From a checkpoint of a small transformer trained on Wikipedia.
Size: 16 layers, width 192, MLP 768 GELU, 8.71M parameters.
Architecture: learned positions, no biases in attention or MLP, tied embeddings.
Training: a variant of Muon for these matrices, 178M tokens, 5445 steps.
Each number is 500 + 25 x the weight over its row's rms, rounded and kept within 0 to 999. Layers, rows and columns count from 0. Numbers have three digits each. The size before them is the row's rms in percent of the matrix's.

# layer 5 attention key, 192x192, rms 0.0768, rows 74-95, columns 128-191
103:515455476530483473491458507500510514508498482448493512508477491510499455472502456485534516493533477532501556538516509536503454496473516477501522500497471515478519501534548471499506476554481501
088:498538539461488505513499491480512503512513470510504507547484507531514453539470509529487530472509497526510505511529509470517501474472543503547497515545504511502493509505524492533493496431510525
098:523466509508502490560482500538504481519501539576512500542529517481489527512533522512499483493512487509502488462424520514488534529469480512534452522484476520494486516501464543493512472491504502
097:477528542467507494523461528504545489491433495521466517493478464528493465537455481512487517475488496501483459519487530500555507501524477524538476490529466500501510495492516481520475493522468478
100:542500503501481520502495480517536487487489532472504537471548487471553477513545515485483477464478490525448510511466511504482500512490507503521477475534521447502421491499495525521492445496468501
095:505433506475479517514465466493506504511520520466482560520475468487529481521552463482523462474487497550525498486501540534520522472540480511501522494526497508494532543472466528493518489522498485
098:474489510523458538524456493512481516497528480475481471452524565502511460445515541559507566469451492538469482531540493532517475489526476489490538530487496496466505506497509499495468568504483489
100:551486485533492479506529546498528493495485495488489449519502515465498474467484512482448469533496498528507499510518557487500526543486511481507504516468505507536518490489509501520461543464496506
104:493501540525497507511509547505504511484475507526546457469500500550518450548474484473475530503531493521453464518518490494470540493531494471473499474499508488486511528502498498521459514514519464
097:495481517504456502498540533460494513549460503562528496501510504492512529454485491509491456454479500504496518473526486485499491506511479470485533536516520498497513485530490498521487524501503523
100:523520474482496521479504461565521500444510482530493526526460478513472561512465505506483506488521494538481495515501527537507492496502472499520479531515510514485503464471500495512456482553549510
093:522488538533521540522458512510457504513538483489478504475501479482444508501460510455471544471484518473510521465508516515496516518448528513471528541520497496534474452506523503504484502544485533
104:485463484512508493539508496481511497473482506483499513511435513493510476495531472525483500521550534498491531478495532530456534515478485497533504522573500492499494520462519477509482486427457509
095:495583513477477535510529505489518540514490503504546481491465519535472483493529484505464465508531441499506528499505503480470501494493504510517516493462481484496528474498518521505465502525512464
107:469510549546490476525472514521508502544527538519455504501500525513505515550479495509453481516505501474500464462492492469516444510554537506510499489496485544512478465520534462502495490483551513
100:506505487535551481467513539524478497471485527500479502491528523521489516494496482485513475505482498515479457524535505473512523529494482496505529509518480508496526489494500517512500464519476493
106:519485488495454498538482497453450508546507485521501499494514435518514548533521469532474517519515526467475497470500491526465500437480548499494505503497508548479541528500499481495510521483471491
110:463531529504468488520516448525556520539487506521474510513499479513526489503504464458459514498513448488508461494476493551475493471505535498467477510426499512467506557531495472535475451527491465
099:545514504523474525554494474499491463481483504506487537560526513510516492489463522523486477495533494519450543473519502497476482460537510561485479505511499469511488555506481537485488494461509528
095:481470499527461485463520483500522502540529510461512488514511515522432511511541508513481518476469480544519522533500481539506485479495491512562494485514482485525498498494479508489533497518500508
094:456457475516534478518495514495518478489490501498510487494495478537510512488492494497549501478509477479507474508466500539546504524528514497543514518478472511542503470514469469497476494506529499
096:490542502440500490506504495470515475486449485472521507523519571510520508491486504485532466468526499516468544516514514479487493446515486495518545465495502506532517475493525513478515503476500509
# layer 5 attention query, 192x192, rms 0.0798, rows 75-95, columns 128-191
097:441536491484495497526508509509512487523524529551482523489475497523486536490485513531483542470451487498526513498510487479485506485542449545483501468536515485504481547492511530474502506521531501
100:467508512459535502479528485556465460509493509463518499518510507490483481496496486507506492549525488524523533524478532469468527451476495476464511523516500486474474506503498470477555521482509483
101:496547523496530504509494522485476512499473501504498512506524524510454478538446494538509492444535484523481502523518507499527489517498464558454502499511486443506535537510480485543478518525534509
101:527536513540505498533560503535510548523490511494516522511491475515506487471512493503463472524494506537544543497504433540508487469473527498425515489463512519544437452510501468502474503545506559
094:501510509508492506537486489515494480505488486476494483547546494555448494505483504469503484522518463520524493452462497531510482451511477506516451531488440508523462468531430467461522492506527490
098:522506491479496517494468544504495481495467510470495498519483479503476526485478501507519543521520498509477509493529497526484528533534510459517497520524526514480521468468453482494469495509537480
103:502518481555514528513504432507511509510502536500496473475473521482501541529500510464491497480460504482484507498496481478519474505496471485502545548490487495502516477487509510527501510496491481
106:481515504457501490532515502466503507471466442526474490482518475457489494522491464531448512474498481480519462491508480502519532525524505509539515480480487470517483519458483495537451461500474539
096:544550541531499493474543519445494493516519478511532472487504493472495502453488469491500531481425533511489502505493492523485516524472527481521472501507547503487462552506510522466511467508490520
100:505498486496519478525490463481509475468479507481509488488515494478470444474481508450539504470541512473516474515491510499511493515515502499493522448474470517476497492495528497505534516512478469
098:508468505497523504491486522487504468467469492504487543498485501515525493465495547479511493478482553469468511469485493544478503474487530483479522473516473484507502507488487476504498469477515488
104:442497489481538494533529466488526473526479501508455494504474523481490490485505495453495465503525465519496470461502469509462510505503558523479488512498497497484509485481515475504481473489484511
094:494501490480494521537521499495479502510485503533510482515448463467543527466503476488487491471484572492533476508504456513502535500460510510508510459530507540494507503518501523544457470510492482
105:464479497484494491503505509454485472521488528489497515484467539449493540522511469509530504504502526490553448494528497489525459478509505507486505496507534507520473541513561508476483479488467472
100:493501502505521464474468509492447490486525500456523499531500510489466455521519529475509507456483513488526492523519536473550536491471503467507552549508504504505508482481472509492503504526487528
108:480477479483466503478530511479482492482505509521497494464509475496526480499494495501480517506523514448461546508482486491535515518468493508525513500495482537493552536482487499490527488459487514
113:496494481524548526471519516517485486524433477520468517472484488453443493511484484533544491498528475512532509512471492483484442516483487495515552487497504538523505493478480521509462508540491481
099:480472471475486485511499504492470504524517505513474491520486471513509504539492536477521562530505487539474521473522506506477537501523493490457509472512536514487453469524499495451483443503443478
096:470504531519474504504515486545504487476512481512515464473483526474504522481503492491449509539505526520516502493506528504498486486503501527495470510497484508501497474544441520495522499462492517
091:496473535495517539491464504471511476503491541473449484471539513466472533518476464466473489506512511514484493522526498538543479464485483543493495509552499530514496506505466476470536489493489513
097:493499498480514474550545493489498525493486509500480531506508512532445493511533495487476432510520510519424510493479524482527526491545493503493467537518546461475486451515506457488496461480445509
# layer 5 attention value, 192x192, rms 0.0554, rows 0-85, columns 128-191
102:499529464477480515509516503492516522500526488541543510540549485482497508519531494543504462507512510507477463493560488518493511493537502516500498513511468496531479473546441497490478494522493496
093:493488517511539494524505543523483508514479494480520445503499533474531515488502480496523512471491507534502491509511487511537498490514511534491458452504487467496497487493514488522492482499538530
099:477501503507511505487475506464515536522519455552551501486513472522519469514488555504489486530506487472472512538546526500483464526462525509526494524486539480498490494457504533539473532485536468
083:459469454485514474491482512497526490454472522490479497481473502507503502479493496501509512546548452461497523466528496495497550471499497481479550519491476491465493541531449478503506516482478502
111:475494491499502493490467515482496476512521477519515571482554544524484521468520507509504490500513552547514529462561466522474486491490467504472475490483478505509508516520493507489507491507536497
099:483509507504469520487472524494524464480508513475517475500516480533507455488488512446514509488504500499506532486535500494521499526511507485477511552515520485498523472525467458503480474530483504
112:553505500503505471517515485547433494506491520500516499486476495478530482509480495471547521521532491488459485501513519454495480485485495484546558481523548497488503516491487508485473511492518511
097:473496513546484511487495456449485498457497508507538507505466514523516485529521519482538524466509475553500475535546493519492475488504510534514532521532471521465485527451511517480505478485512558
118:528492489481528508528501497443512452477483522501510481554452473515437499542486492524475495479511503491476529479472486522484551502474445478543492510538500534489504500522521519508527505487506502
099:529500490454543478535549521515526545464482489510494479515504463519534547526513506538503477505501461511514472518496465509504492467511475565500510537505454475484491453480497480522488495479458492
095:539494474462481466498467490481526468496514480531473500497470479508510473481508523447530501505583494497497544491509500486517510461481513489481537528489494523518530539524527450488475484495487506
084:468461496502542491491522516480484480457456535428496521535496523536481525535468484502480511502516502521525480505494433553507514494506508542505497485501472468482498470467499509521489491490474493
104:494507521477488543543517558523488494501529499519505478473489486513497513515471474468551514529539494525476459499498513498541483444484492458558464537508541480515468489493541513467493481493517526
090:511513467459440523533487481475471502508537465485548525448510494459465454513513514511503507517513470516476492483523502477506467507492458512504543558502502486518502498520502503481505508497558518
101:477515529518500528489491461507507499470530536523518489486519508494502511532540457515537504451493485449468464509506506506490512512513505525574498465525519484510501472518475496493487520477504511
104:456490519491500485513509493464478516490506494475490442526506517476509464498497461517474534491481484481475491465497520485505535523490503522478542469497478532518475550527508474535489522561499509
098:502498508492505478519530449493495528496476525468484561521516487468497494481511505557470522529499515477503524491503487466487501518467448498480518482524488458490497445461517480490511481532478466
103:487508492511490552457470474472443471524485502502496485523494518491483485547470513543500491514502563505501512564530484483494463489535506513455552551505492487449475497508508545455505488478535514
106:495494496500517466489494534532502486497478508492485495498488511473514563493548495510514476512480485504479456464503532489474498479490466515506504514496476497496522469498464500518552520479468487
106:513533510495507499494501471512502516478543466507533538491497482510519527498494510508515482516503513472518514523549512477490502468509499517472504495557539464537443532503506497492432469508530497
120:469525501516484467468518446495547498515483500517458486480509465549547495530527489494527459501529507517514490496519525514501500489483506516483455507488459517498537481506523480491499455472467481
100:451524521441497490514538502429528518456519537509489501486528497525520485484492483525498496484464514490524469491544497535470504535465507471509475442499477492533490478480545510502472509507532489
097:472464469498491511487468533471466515481491461495538508494530510523517515526496525478502488479519503519516468475516497515501470471482514511476475459515522517459559467481473531541477524516542465
095:507497497488490504519510497483558496476520501518524504471514512549478491479482500488511529476493464508510495487532494513495519550493457515513520552520445506493509490514490494455503488476525545
091:492541471503504524544510489505547511514508490459521525475512558480464533461470509531501488515475481476513516461484512513504563520529476482450479550529507484459527535513457496483522509509491465
108:490566546439521461513518498523522495513499518497490530499483508527548493514513489485526491506471488504511483500472485510525515492470472543476496509522470453494494492471496488503502509481504538
093:522518511499525522494495468517530481528530511491496518432517466514494474521518536502501511490470486482529481514504480505504510527505503464448511490503508513481493494523471528493489496460493547
108:530500487476475490521491528545504494469472508468521456517490530492493494498528515536469484515482506527500496527477491491478507459544503490473449484478462514511495498501487452509536511521473508
110:539545477484491493464493484495482494507537504526530482500464506525515497492478554496502487508481545523538534528531516511486483502454556499471485506464545553512467462499486490497515495483486471
108:519510516461509486542497518478516508467496479481507492511492475522498472543473533518512511550493491534494469534487486519498470494485524474520513526511470510489506542447519488491526529503476510
110:499535526518518530537527486496528532530514468521543482485536527480438498505494496508516487481455510503486493479465532509499506503519516475493463530498485547507512538521479452530470509537538489
103:473453494517495522477453510485470480504460457453493518547494521513471503530495509516490465517509541522478481529503537488499502494483520532498454488524493471518523519512491485508513492476533467
074:511474494563540502494494491534487498492502446469520537507483498530503479499466481502520522527549522502529525504519461494503521496470504437486491520531494479481513504496493507499507451460496479
103:529553495540494493515554492516547533497481492466533483485507494499474512552505522484501486522518533552492476475467497493517496509485495480532500483488501506512481490492491484490503515480481515
102:503483489550481479449481520550483506521514492519536475466500491519515490490541546471524519488524524497501501509528504484465454479506503469523460468493496547546485515494458536453475469529499495
098:519509523465507520505453528521504451517517456525493493482486487494491476508496480437533541498501477478524491493444529505511512501477533483493484529501493511509510541503547462485499503484501502
103:475509538474489488487483531462496513487535466494473490527484494494544479513476488478512525494514489474524500507524497534518498506501530465457472482511528480533493533501499495493454510513458469
102:516507511511528469510508539536507510501519463517453454505474501496502505480526525514490559507489496493453537501497520490487495486479477449512522487485488545471482463502516501516518514500490500
106:499528548534508506516500505513505509490458542536439544507466531499521495485518479472486491499487517497495494479497492490486524445473475467489500470501520538495494509497529465547509538520481503
109:491510498500488503501522506546465504480526525516558471464486484489473514487484486475493525516508504502476510534475538500489480489450543467510463552507512502483479459484535480489511521514504551
083:490510452499475478535470468528496501478485500473481555475502498516492447468477514541453525525488495533512517497470483491509493533463490454485499494512451487497502517495482498481531542482465501
099:484521470553556489491505495521486515479479526536528546508463520526499549466495501514513484479526532463468516487506515542447497488488498468546489509492560468501508499522508551536501548482516470
108:468499469494503532512539519512478506494486483498491490493497476509521464497474466471536529518507477495498523479510509477521502521475506540550503539488499460482472530523547480505547493505467466
107:523500504523492536504487527470497497489513444543515486490547508511529491503487517478511475504466488503545479497538501506511487532529537498470501477519538495520471521525489476509504527497452472
100:508520446475492502506537499541521495479517492526482490485495478511503517504468476499528513485573490494497504458553500483497508477470462514513514514501521515486505463518473491500480457513530490
092:479456451499487515550524517514487436510506495504508489514492486506500539484501491493472496508469512517516519489485465484468496489487523503519451490512516481500493541477522477502490497564494491
112:504470503517462461504535512486492541497477543479431442485486484498480492519459491458469508521512507537472508510493492498524521527504527475508468467483498516467469507475494471482476494536505513
107:547501506505521499532529495496530527498515506517499531513497465494481510488500522508495459506467514515513475498497497492516506542471483488499467469491461497507528502456481482487507506457458453
109:516526509489509493507491460474450516499518494493526500438508452535507485482513502534466513485488499484511514503484510469498506492485510517515530457503527517544489512504548496478515490528511499
114:508503520497509475455517466536546518463514524531482548492528552480505502525491491455506478511505504487549498490500522461485492516523517535484495506498491528469517461510469477522515458453510488
096:531527511426496521495492498450491504490505505521492489507502507507477485515486484468519529488474532481524503502481479511532459505544515490502533501456504486514505488502516538515466495510514501
105:535526492525513510513492535499493454481496462539517494539476538560514500513469549452496503500492510473500475562504509491477517482489551528523504511535506495463504533451454479525456498494501475
113:516506480488475515508519507470466474523532502556507516500524484499511513467507535486473492442478497459491519504487557512434492530500494511504498492524532517447495552542512532490502516536521507
095:505489456526488477495492465514513504485450551529452551483459542528540502442527498462503433500472493530526479490523486520492524485510491515450513503534501527461528474561516505522558539463474533
094:530482528579488492451482514510543497508551493534540461500515525466486494484512487462479496509531500491485526481527501467505480528511514500534524448489545524519511485521488489499494488499491498
096:512500501497472477515516458479511484518500520493482513516511542480498510511471512505498447491528504501475485555516529512492545504483531551518480511541482489455526515488526477497503498471527506
072:474539510448479489522536525482505514449483537515519496512474502530514510490534494495530541498481492503506460529551514515448511483489453510509466522482437483495476469445507480497498485498509529
091:469469461517488515495479485490498496485460501464476488481506508504471529471458460520518477528501498503545482463479477471513504516534505479481530491517532469481515543508492511507467507495497474
103:476485536503513514522541522510485492520510485487510527491518492524485474522514472499505506514469516492482509442481479554514498500480515422506484484509494481490488509519512492478523522552515492
103:525508508458444490484503508453500475464497505494522460517515526507470493530482510513466494505472509532517496509489515524460453550498538509506503525509465531493492464480512499478539523525487498
098:547473504524466472508516469495487515473512528492484444498447495495480473498495491468481514506495531500479539536490527495520492507485536472506499496471501514522501468540518466482507498501484524
080:499511519520507497507527496465528499470470500479508502513474473535479523499494493490512488513472537487494576504533513500510516525515493522508489527489485458494467538457541481461502491495485465
098:468513500457518458484521539515473486523505510500454503482480492478528490527503517475535529487510445467473519501497511563482522510502507503513503557468534491468494445532469509540512517489512487
095:458550525508498544510491509511491515493517526487517535516476483486500497499489459494541483485483515507517460483482545517506505519502480485488458544529543488501503559554478519480488532469473507
107:503487559544475524478506494490477543538526501520539526487523528478532505486534533481493497477463475501519469471560515514491476510490478505463498435552552514501470462494494526526485501532491491
112:509489464467461494530514510488489500518503517484541461523477487474468469508452499482498501517577463506481490502500503522542506508488542497531475550526525484463521496467475512472483457509513500
102:475500523458457518478515515514432493515504574524475458560493514486539478507496470498501514466479480507491460501506517534493474480484503482495484503497510546500481494494498531446487508513463509
110:485514490533516507507462520517558527447477523490491541514484530533531490436490516547486508462535501513504522477531445519529468473514475462505519497531480486537498517517448534459498501507450517
101:521488459514465502507462476517450499503465522479479491545475506477509464495489528514472489473534482506470504515529557527518481485509502492470501505503503522499534511500465484492505518497488502
102:543537534482495477483507480533498517497524491493505451526510526527532476520490503518507480471471517501489475512511552505497456519480504509506517453517463517504523515478519506497494518481496492
101:517487475503489480499486514524533496537530504514488461516531519475469497487486485483475479512513555491460488521536510460526501519486530512532472429512515462544487536545466492497449491525510532
115:536523512461491500522516488484539488522527508494455497484470462470498496514522483501499460470488482470484485543496468484496534497510473549528479521454545476567526494507554469514511513475508500
102:519495498461488483480479482499498477539502519467486427480499471467473489553515551527497494517470489475481496506468548490513499515512500489528538489431475524535494519495474507497516522463496508
100:498506523524545490486489506497472512466518539453496492517449496484470487493486509475492540484477510480463534539467490454525504479538489480486481519464521543539504513483451507490492449506514537
088:517501520486460507515502477501522464508486508503453508504484527486489505497519496516514492537517508514522512517485506481503526469493517507504517535512482500500488484495508440441518442483511523
089:507486479510554528525525528517488509478521460512559461528481508489463490537479485510518513501531538477463520488549490512517474475495510503550512503491505451504474501521500494542476481521564483
110:525484512513520509470494473465519485545500537524495523484498521476522528491493547467504510532519520487531506506468495482475522536501524508498507466486543489484495514513517499476515497488463516
092:486496529517527473509506509529496506512517448478478458452492506497525484514483480502520528515513464510495477514509490452487532512484453483521514474537498515489470519496523496557453495450552518
106:511486515438530493520510530493462485531510506462495447535495507456488497524473493538490506548509481471440491543487516458492495502467470540534496485504515438511484525494526495517469518477507483
080:516491507518470502481448482518476496549552483514526526503494505486493511496549564502487518499479490526483528523469533488472466508508481504498470519501522525489473564497472522450512512479473509
111:532450484485515472527508500473503513513485523461480432497464503469432508481498502527471469502490503520477533473499512511531516495460499492533510492457491529544525479530485477542534497507538513
091:520486538533541532492503507519511473490468517496471471513491499518504457521535512495479507464471508488494465498467497477473483502472457527526536444514477556513526453549527456524542497494499518
090:533452517504516482475516480513516507530514512521493553481522476475515527465485515468505482460536490438531543449482499499536502523483485528502515467520502455504520477504516517499505468505499474
090:458498552514521513481517493443499534454445532453448536529429500535494470526496500501498551507503529507504493479490469531533497496463511452515562459495484497512481468446526499491492482504490489
090:490508481505494474503486477444542536483490507464492443447478479509477528484490511508483487548468548521496522537520498493507505537538541462463496529464504491492489492508551513500497547468495523
088:509519498440497492496514538541485506513516507521434519537486464498538473513503507473516473485486459508491457513535520512545485494475478538511540477529506476484477512508434527505467486456506525
# layer 5 attention output (transposed), 192x192, rms 0.141, rows 0-84, columns 128-191
110:498476534563538517497527518484526463480490466492491482504426500508460500474507480485489486504509499515507461508491507522486521533459502491502509479476509519459517503410520490525497487488514525
097:503523490456520498471497442493493509472510519498478496477501484527494468488464509489476514534509513479519526496559465515483508513505534487487510518474530531504502538464451460494536542528483497
099:505480534502516521511503498511481473496495546474478527485537525510511519505543489561460473473476539462476504463465480533501509501540475446505507487511495506486487486543499515454567482532503543
083:521516528545473491506521502516492505514538458533529534513485526479506520513525484513520485483462510491484455523499493527506443486497540504495480467495493486528481475505550527460492496506529509
119:524490478492515508501511516475526493490515517469467428536450471492512489484492491449529518498491469487517474499457535455533544498494503506538523488493506502464484489461520472509514494488522510
108:454487496547557459490559503494480490539509507523494497474480533519509556507530495552491468539490524566480487507475501506462500497494513525526516500441483495476502496502526498484503521465486517
120:501479517493533504464484479510565483521504472505504510557517501510481475491451460528465540463466530527526519446490462549530515509454527529470485514471497456526529486485467480517505484515507455
099:541487498440482506506522468537500485492519534476524518539553482475514475480479488514501464519503496442488576475481514476526486493498497475477485482498529469498520487484464471508496490493557490
125:489486468556488478518472499547476534498489502464484512460513540470539494442523495464539506534472504482520489516509511511524470495499592478475502472504474491530467474520471519494484486555483504
102:502525477525464521515465501505496467522496480472510522459476487469470475473515491496458498510524537494487491493496509517507478514497493493483478456488567541491480537475514503499507513530521540
096:461469519501479514530514487516484503550484518458531503484504524482501500509499461543521507501447512495514489484479487482502463511495526504522493485505523443491453448506482568529489496486525504
077:565539453488452478489473472501524500492517459521462465467469489464517511479531506460470505501517496500501528487490544474528481501475449472492507500492530541484511522517561472455484510498521500
110:515475486522502481493464467510480523498471509501489509496491506506508466479479523500467500481427510495489474502529490501452497569486519522485508522501489521517560513464462524537492539483488477
094:500463528544526516467518534502517471511478533512471464576483497522519518458474478500516511470461526490497479511502521498499520519489504505506502462445488486478466483463472496506478501529492529
111:539494492521521524515513494527482530503452515481522560522480492494474516499471510494486527518521513482514506522518474524502538527500522481455515505437515500509540528445453488496487476532481487
108:491504549519453521498529505537520454491523502501530552484500455508494518481488538489527488490515519461531520529472481518509486468496485479474475522543500517476523495525473546513492484453522515
104:499555513510504500473507559515505478486511483523500464513507484522513484517530457485520510470510482510504475477501535519530494499533527521478495467523516522518521524532507485525478490520518495
110:465475520484487473520493522515517530483516484503503509517491490501505504497516535501476468492514457482475525430509492484461509502508460499561439509492528491520499488500514490493524510527491491
105:531551500519525498496539497507507499503525456505534530483466491495481446515453458485482475480516469507492496485526481508525481480514533494491490490514470478500470501510563490507486480526570480
112:513444483533495502513516501492541450490473478480486464548506506502468488485519490481486494475507529523495439491457506512536534550507481512530497485472495544475533508469459496483568498478481524
131:493488503495475519493513542475435512490527532509555500490485507448469488492464569528469489471500490467470482536495489466525514492501515474518529489506536438501449497477491515512505512508490505
098:541455459536491527497518479538458493535502486484479487504523528513516499480566478484501457520492518462498464551467509469503535497520529482503528500495503515517501516488448494469532463497463489
104:529514471488542478474512489498504494505518545473468488509478475506491516492489485522461509530491517470507485498523480465522541508501517463518551519488507488487459489535524474446547506523491520
101:487477486511503493499552497512472522536496496497518495543518498473548509497514523464527504531493532477466513531464500512501469449492533555492500437471502493502504508470468477495472512533506537
090:479545508540510472498509543525484501462501516555479491507463444530496499527534512469505539534494502506493501516531477500534495472473549536492514443514469503543484467542516525523430524514509517
113:506478467501474536459479462501507522478513499483491494531497512494473545478458495493448526494528522497501536501547519501523509483504508504510471483446540537487526554524474499471526479507522521
099:489476483510474463514479521444491528478495500513506493544465550502484513511510506533496505505542462515475478512519539482508496456547503522536474515480481464497503502480484484460498523548478458
115:434523517512520507492489516442498502532523503532468518504503469512493493440478480465509515535500488473504461481554479528512477497500484493497492491513526528506515509484491504549436498463480496
115:455508496463523493541490507495489504515473487443489517492538492485500459538517448496490446523520458514494473477473473461472532497490472518514532480490474479501497522555506508499478495523517486
112:520501486527477473480470506513530481517509529505492529532486491456501504450568501475499469460486480503507499508491545474529504512540480535518499495527536499490506456525505488522481491482546515
116:485502483484486470495497540503449515456491523471481520534487440545519507529517531515530513558506467490523510513509475478497490490494524525468519491544490462488499460484464575538479530458480545
102:503496517484504484485524554518540551529507516535535466464486494522523494486487505469478546465487497461526490493506449542494472533531447462527516498492482481456487499483511497498505505521495537
070:518496497477463478508482522461552481496516541533464465527475487453470467484503527458483557459472517503470497509512502528546497513535490516518511468491479505476514494505517455498490536484523489
107:487471500464515493493493483508459499484516508503476493527519492502500523474458487525486532474513481487518489496537524548492489498482472478484507503512495480460513511470471488474479518504530480
109:487488516468558500494501473460490508471485503527477505547502528466500490492489485550518486531497458510496490442507487506498545488480492500500532533496510440452529482473532496487523524426501470
096:509474449478489463510545455510491538507476504450523493503522524492510506509483542491523480493492500530499514535522475464508470515551496526538523489512462478501478452522467518526502517511497515
106:522503476500476479516524463536518489529467498490499518490482526473486501502525508493481490494503495525479475527485489448477531536507505523506532513457500526485530509551523501493515523470520519
105:468522563528479507507486524466491533489477524498529547459519505469504459492506465485528497500512456501527478519506505482512505506537562543492455485516475492502526495523474505524499522507507471
109:482454443484500496496489492485491467522574467460531497499568493507487527516487471495526521499529516535499482516499537498526475526504529507525472541514472508512514496495479544493517473468510467
117:473498508515499475525506473486499508471467495459461532523526513513482480510493529529468465489494483512489465476508476480482494506554446553501540486507523517506553508519470523495464501437492516
074:480497534468518478487506535478529469534522505524522454508501457493492484478506497424518516447505505480496500532488524520533488483517455523502510436479514496521514497524513444490433473517514469
102:547496521524462507542488488507536481484501468478464470504508527508493478542505465464445531476489512515520494470496496506563524531529477487480506478515452499492532487465520465453524459503484497
109:505527538491492528469492510523510482509507537515537499496504493484485523501507565533472485480481529538519518547467493539452490530501470499462518488511507518475509473494491497525495505472500533
107:487512517404523487506527471530517485548486515444503496489472482514500472503524501532509509504545512515469506497489485504444497492488456480504488521488504522480517481485523516526526507501523542
101:506487515546496508501490516478484529495473514467497528552499495479482527535502538500524485522436477496498471507489498478471495503486593524479498483499478479474516522468498529536515504498467516
102:487562516538527478501465486531493494498462490461450497468486497505466466503539495498516460510469462525516485520511521485514509492496495487460563517482519512525501500521511520519474465438482478
122:502493502474527503458481502533479515543532489524539513522521520491544516482497529521533521476475482498527489489479485497466462489504527508494512530507502466518545519525537497500539511468501464
115:492522485481487525491457548486500494511486515474473486471509507513488447519518503516481542496530517491514499506482496505498510486543490521501525483468523484494473501517501505546482513521524522
117:463478473504499509498451542509512490518507485520509521617494559477506521507471515503551528465535511531509504462452501514501536484474500486509490544498498483514506487495467504497533467534473507
125:557493463479501514500517536454490505537491495472498496511532438518491500529445514516485517516485498507474499492482498494520506482517484494512498465483486488482470544502550520519510514502483523
099:514493459496507498495518483513481498535488501465500478525471492531544491512508496465506488515506492553516520506516489457452540526509512518510465550506485485518495483484512470488532503520453486
114:457477500477520480480504477497497516544520496453479512476540475479490507506542484488489559517514520526494542452517478523543461529524486469530468484450480485513525446531534501515520508506483497
117:438492544545482490509498506526491505494494484431497485490507516501497509507522504526493531524502482508521475491478502483547519476528516487504508500479499495542493438501503520526512468522429505
090:477509527453495514493503503501517463558559481506581463491512487485495467518492418483478530510527534505475511523517514475536467471476502519517480501479513479519485511472521506461484437517518474
096:491489510490558506541536473462453480513494524496465554505556512496496521522475503526530500529477505503482499486456502517484514500503541475504503540497484512498486496508510494519524509497509481
086:489511507480483530471487524509481533488507510503507506475525469483498510503502488507488562480481508460490536477514481485556471502515509473506521464470532504531478494535472532531465481546492497
068:503480483525504526459547482507487493527539485476522494536529492491525450471503494484479469519491518474487466505533484524506483502525534499492492462487501496507533493463484468524503482486512499
094:531504500481496470488505528539502509514522493549500475531460493537511505528549525511519515487471523500488530507536510501493497485487498477505463543530478482518481457482532485469524498481448459
104:526512492534475484482468513496525509469500501510468480535462542501498537458500496482488509490504454510524458560476526473508511492495493548474533518509514513489546517515484516481484485433527521
102:483477496496543512501569501536504519524496499465470482498518493528523501445498504479525462513515468508503528490473490476492521441507445480515494485511509498495491493523507506531461467458514521
098:459517539495488497533511510499494497576467513499531518474531504483534442485470494466488516492503513493496441531476454503472489504530459546481531490471518473501504546490481489497447516495483502
073:489510483517495541498520490564489506513478487506486488494545560497543491483521521520494476502523519514519489502415485508487504485512496526494512479479527506511491505530459503492540494483515562
103:551532542533459512483487493493528522487482514507539502440458516487505494475479492530436492499474476495517498516505477474515490492477497477457497460474469494493532516553535510490480494499523490
099:502449459523475435511503494505529478496502485508490493519503499503491513505492553493447521518504548503480483536517502511523540516482474517503553513457456510475507477483497499509471512477471508
110:499499487464539500491530516500495443454538499476507477507517478551488462509469450541479509517531503509466506492477489506505536482496532476479497551478482530501548543509505516493537489502549481
114:510497487528548500473491498503471513473486508542434502504518556527508537504501490539506518503410506511479551454511493481491479522487560479492525474488477479522489488536544499527476524506488493
110:505481478514526516517484485522549532477495432504504503453525526524469499516502499536473457517506507520504523502484476474450545528462478529505539502493498500523523536484506502518473501456524478
122:496459491496546458527535459504479467509525445537482465469520507520481504515515427448521517532503502506508509512499558521502494521473535516494475458464516521516511525456497454479472548494530470
104:482517552466522486485506502517556505503486471508512481462500496526521494540514457533510494503502504508512507468502474474458490515478483517495535464449517448489472508486556542535498505518513559
103:481483516487494529500493503484538506500496531485496533491519452492470497477498509497445497524535528469526534495462467481517544487514480518512501500488566485469485506523467493534521488503500522
099:486495533494562487501529463479480513517485500500510511488471508519505502519524492487519533504483470498527496476496495525467475518565522476509501560489521490445526503470528478499552496490461447
126:487494479511487535496452509512482508553459525517525516525508540487500509512486481544499542507488516479515516504560509503495485492502501452488501513482483501482480520521429517534484483523497482
099:501525531532494523506468531461486530475474496542514561465482521494523512492503505542500433465523477489499478505503479514458512479492453506503483517525483468495453504517509505466481497544498495
109:524492486504498499509476494474544475533463482543511529513512504504514470521462500508501510516510479534564492460506487504470511544504490560517463487525457463485543515513513466495495566458512492
088:485465489475528492506510529506461555514502493514545484474557498514519473486464470489554513489466496474476488525549490522503449511465513481515473463520471482535480527476463510554437524504510460
087:534519529549472499516478489470507477476473545464417513509490494502504509475529520462471485522460496483529472494470497502495496560554510493479510494493517530438512500470495495507549520482473555
118:474521510490496462515479488514480513464515512485501504483519502498501490537509520527502521472521504558483487483560503547520516490490478502511512575530488503523494476482510503503471518530493476
099:490485521479463512469466503489491489520511551507528554512502451455499500460506519504509531473462528445485508495516490546525468504489554489491448505474498509502533473512447528491533498527476450
109:483514527564476529495471508539522524499488502524491528445469493517499489466544514509456533475460527481541497466492458556489499551546501468498475514465545528508502485509490535526516497538485503
069:474501520477530497535504539500525500488471513490533486488515479496502450485449472493506527479507467475510518469479484522549541499508459500499522463486483478519498480520516478534456499527548466
115:511544507495508517517457539492476526504488523522487515471487535528569491524518436510563499527481491480530487514497482500447461471493519482474500504543470461459429523492519543480484508505511516
085:451484509506472462491479515482460520522527489476550540462539491470505528494500494512516513535539485502529485532536523528493477496515519500500466535463519483474496519452467545508504507537468511
093:529525485486481525501490500478480495450482496472475464482502522509477501543460519523482526484506516544489491505496506494499510488537522503485514504486515539501471551529516490474543525528489535
094:549462459494465465482505498541478498503536452516534490470574541510537513494512449481502467470521492501515502545477545486488471528484514518483468525503481483515521524532481493443500522498533466
086:456508510508504480520544497545452472565505490532529527517487529498546444500524478494497462461517486491476466491497479490495499457527486530533494526515498471544476482529480478445506484534503467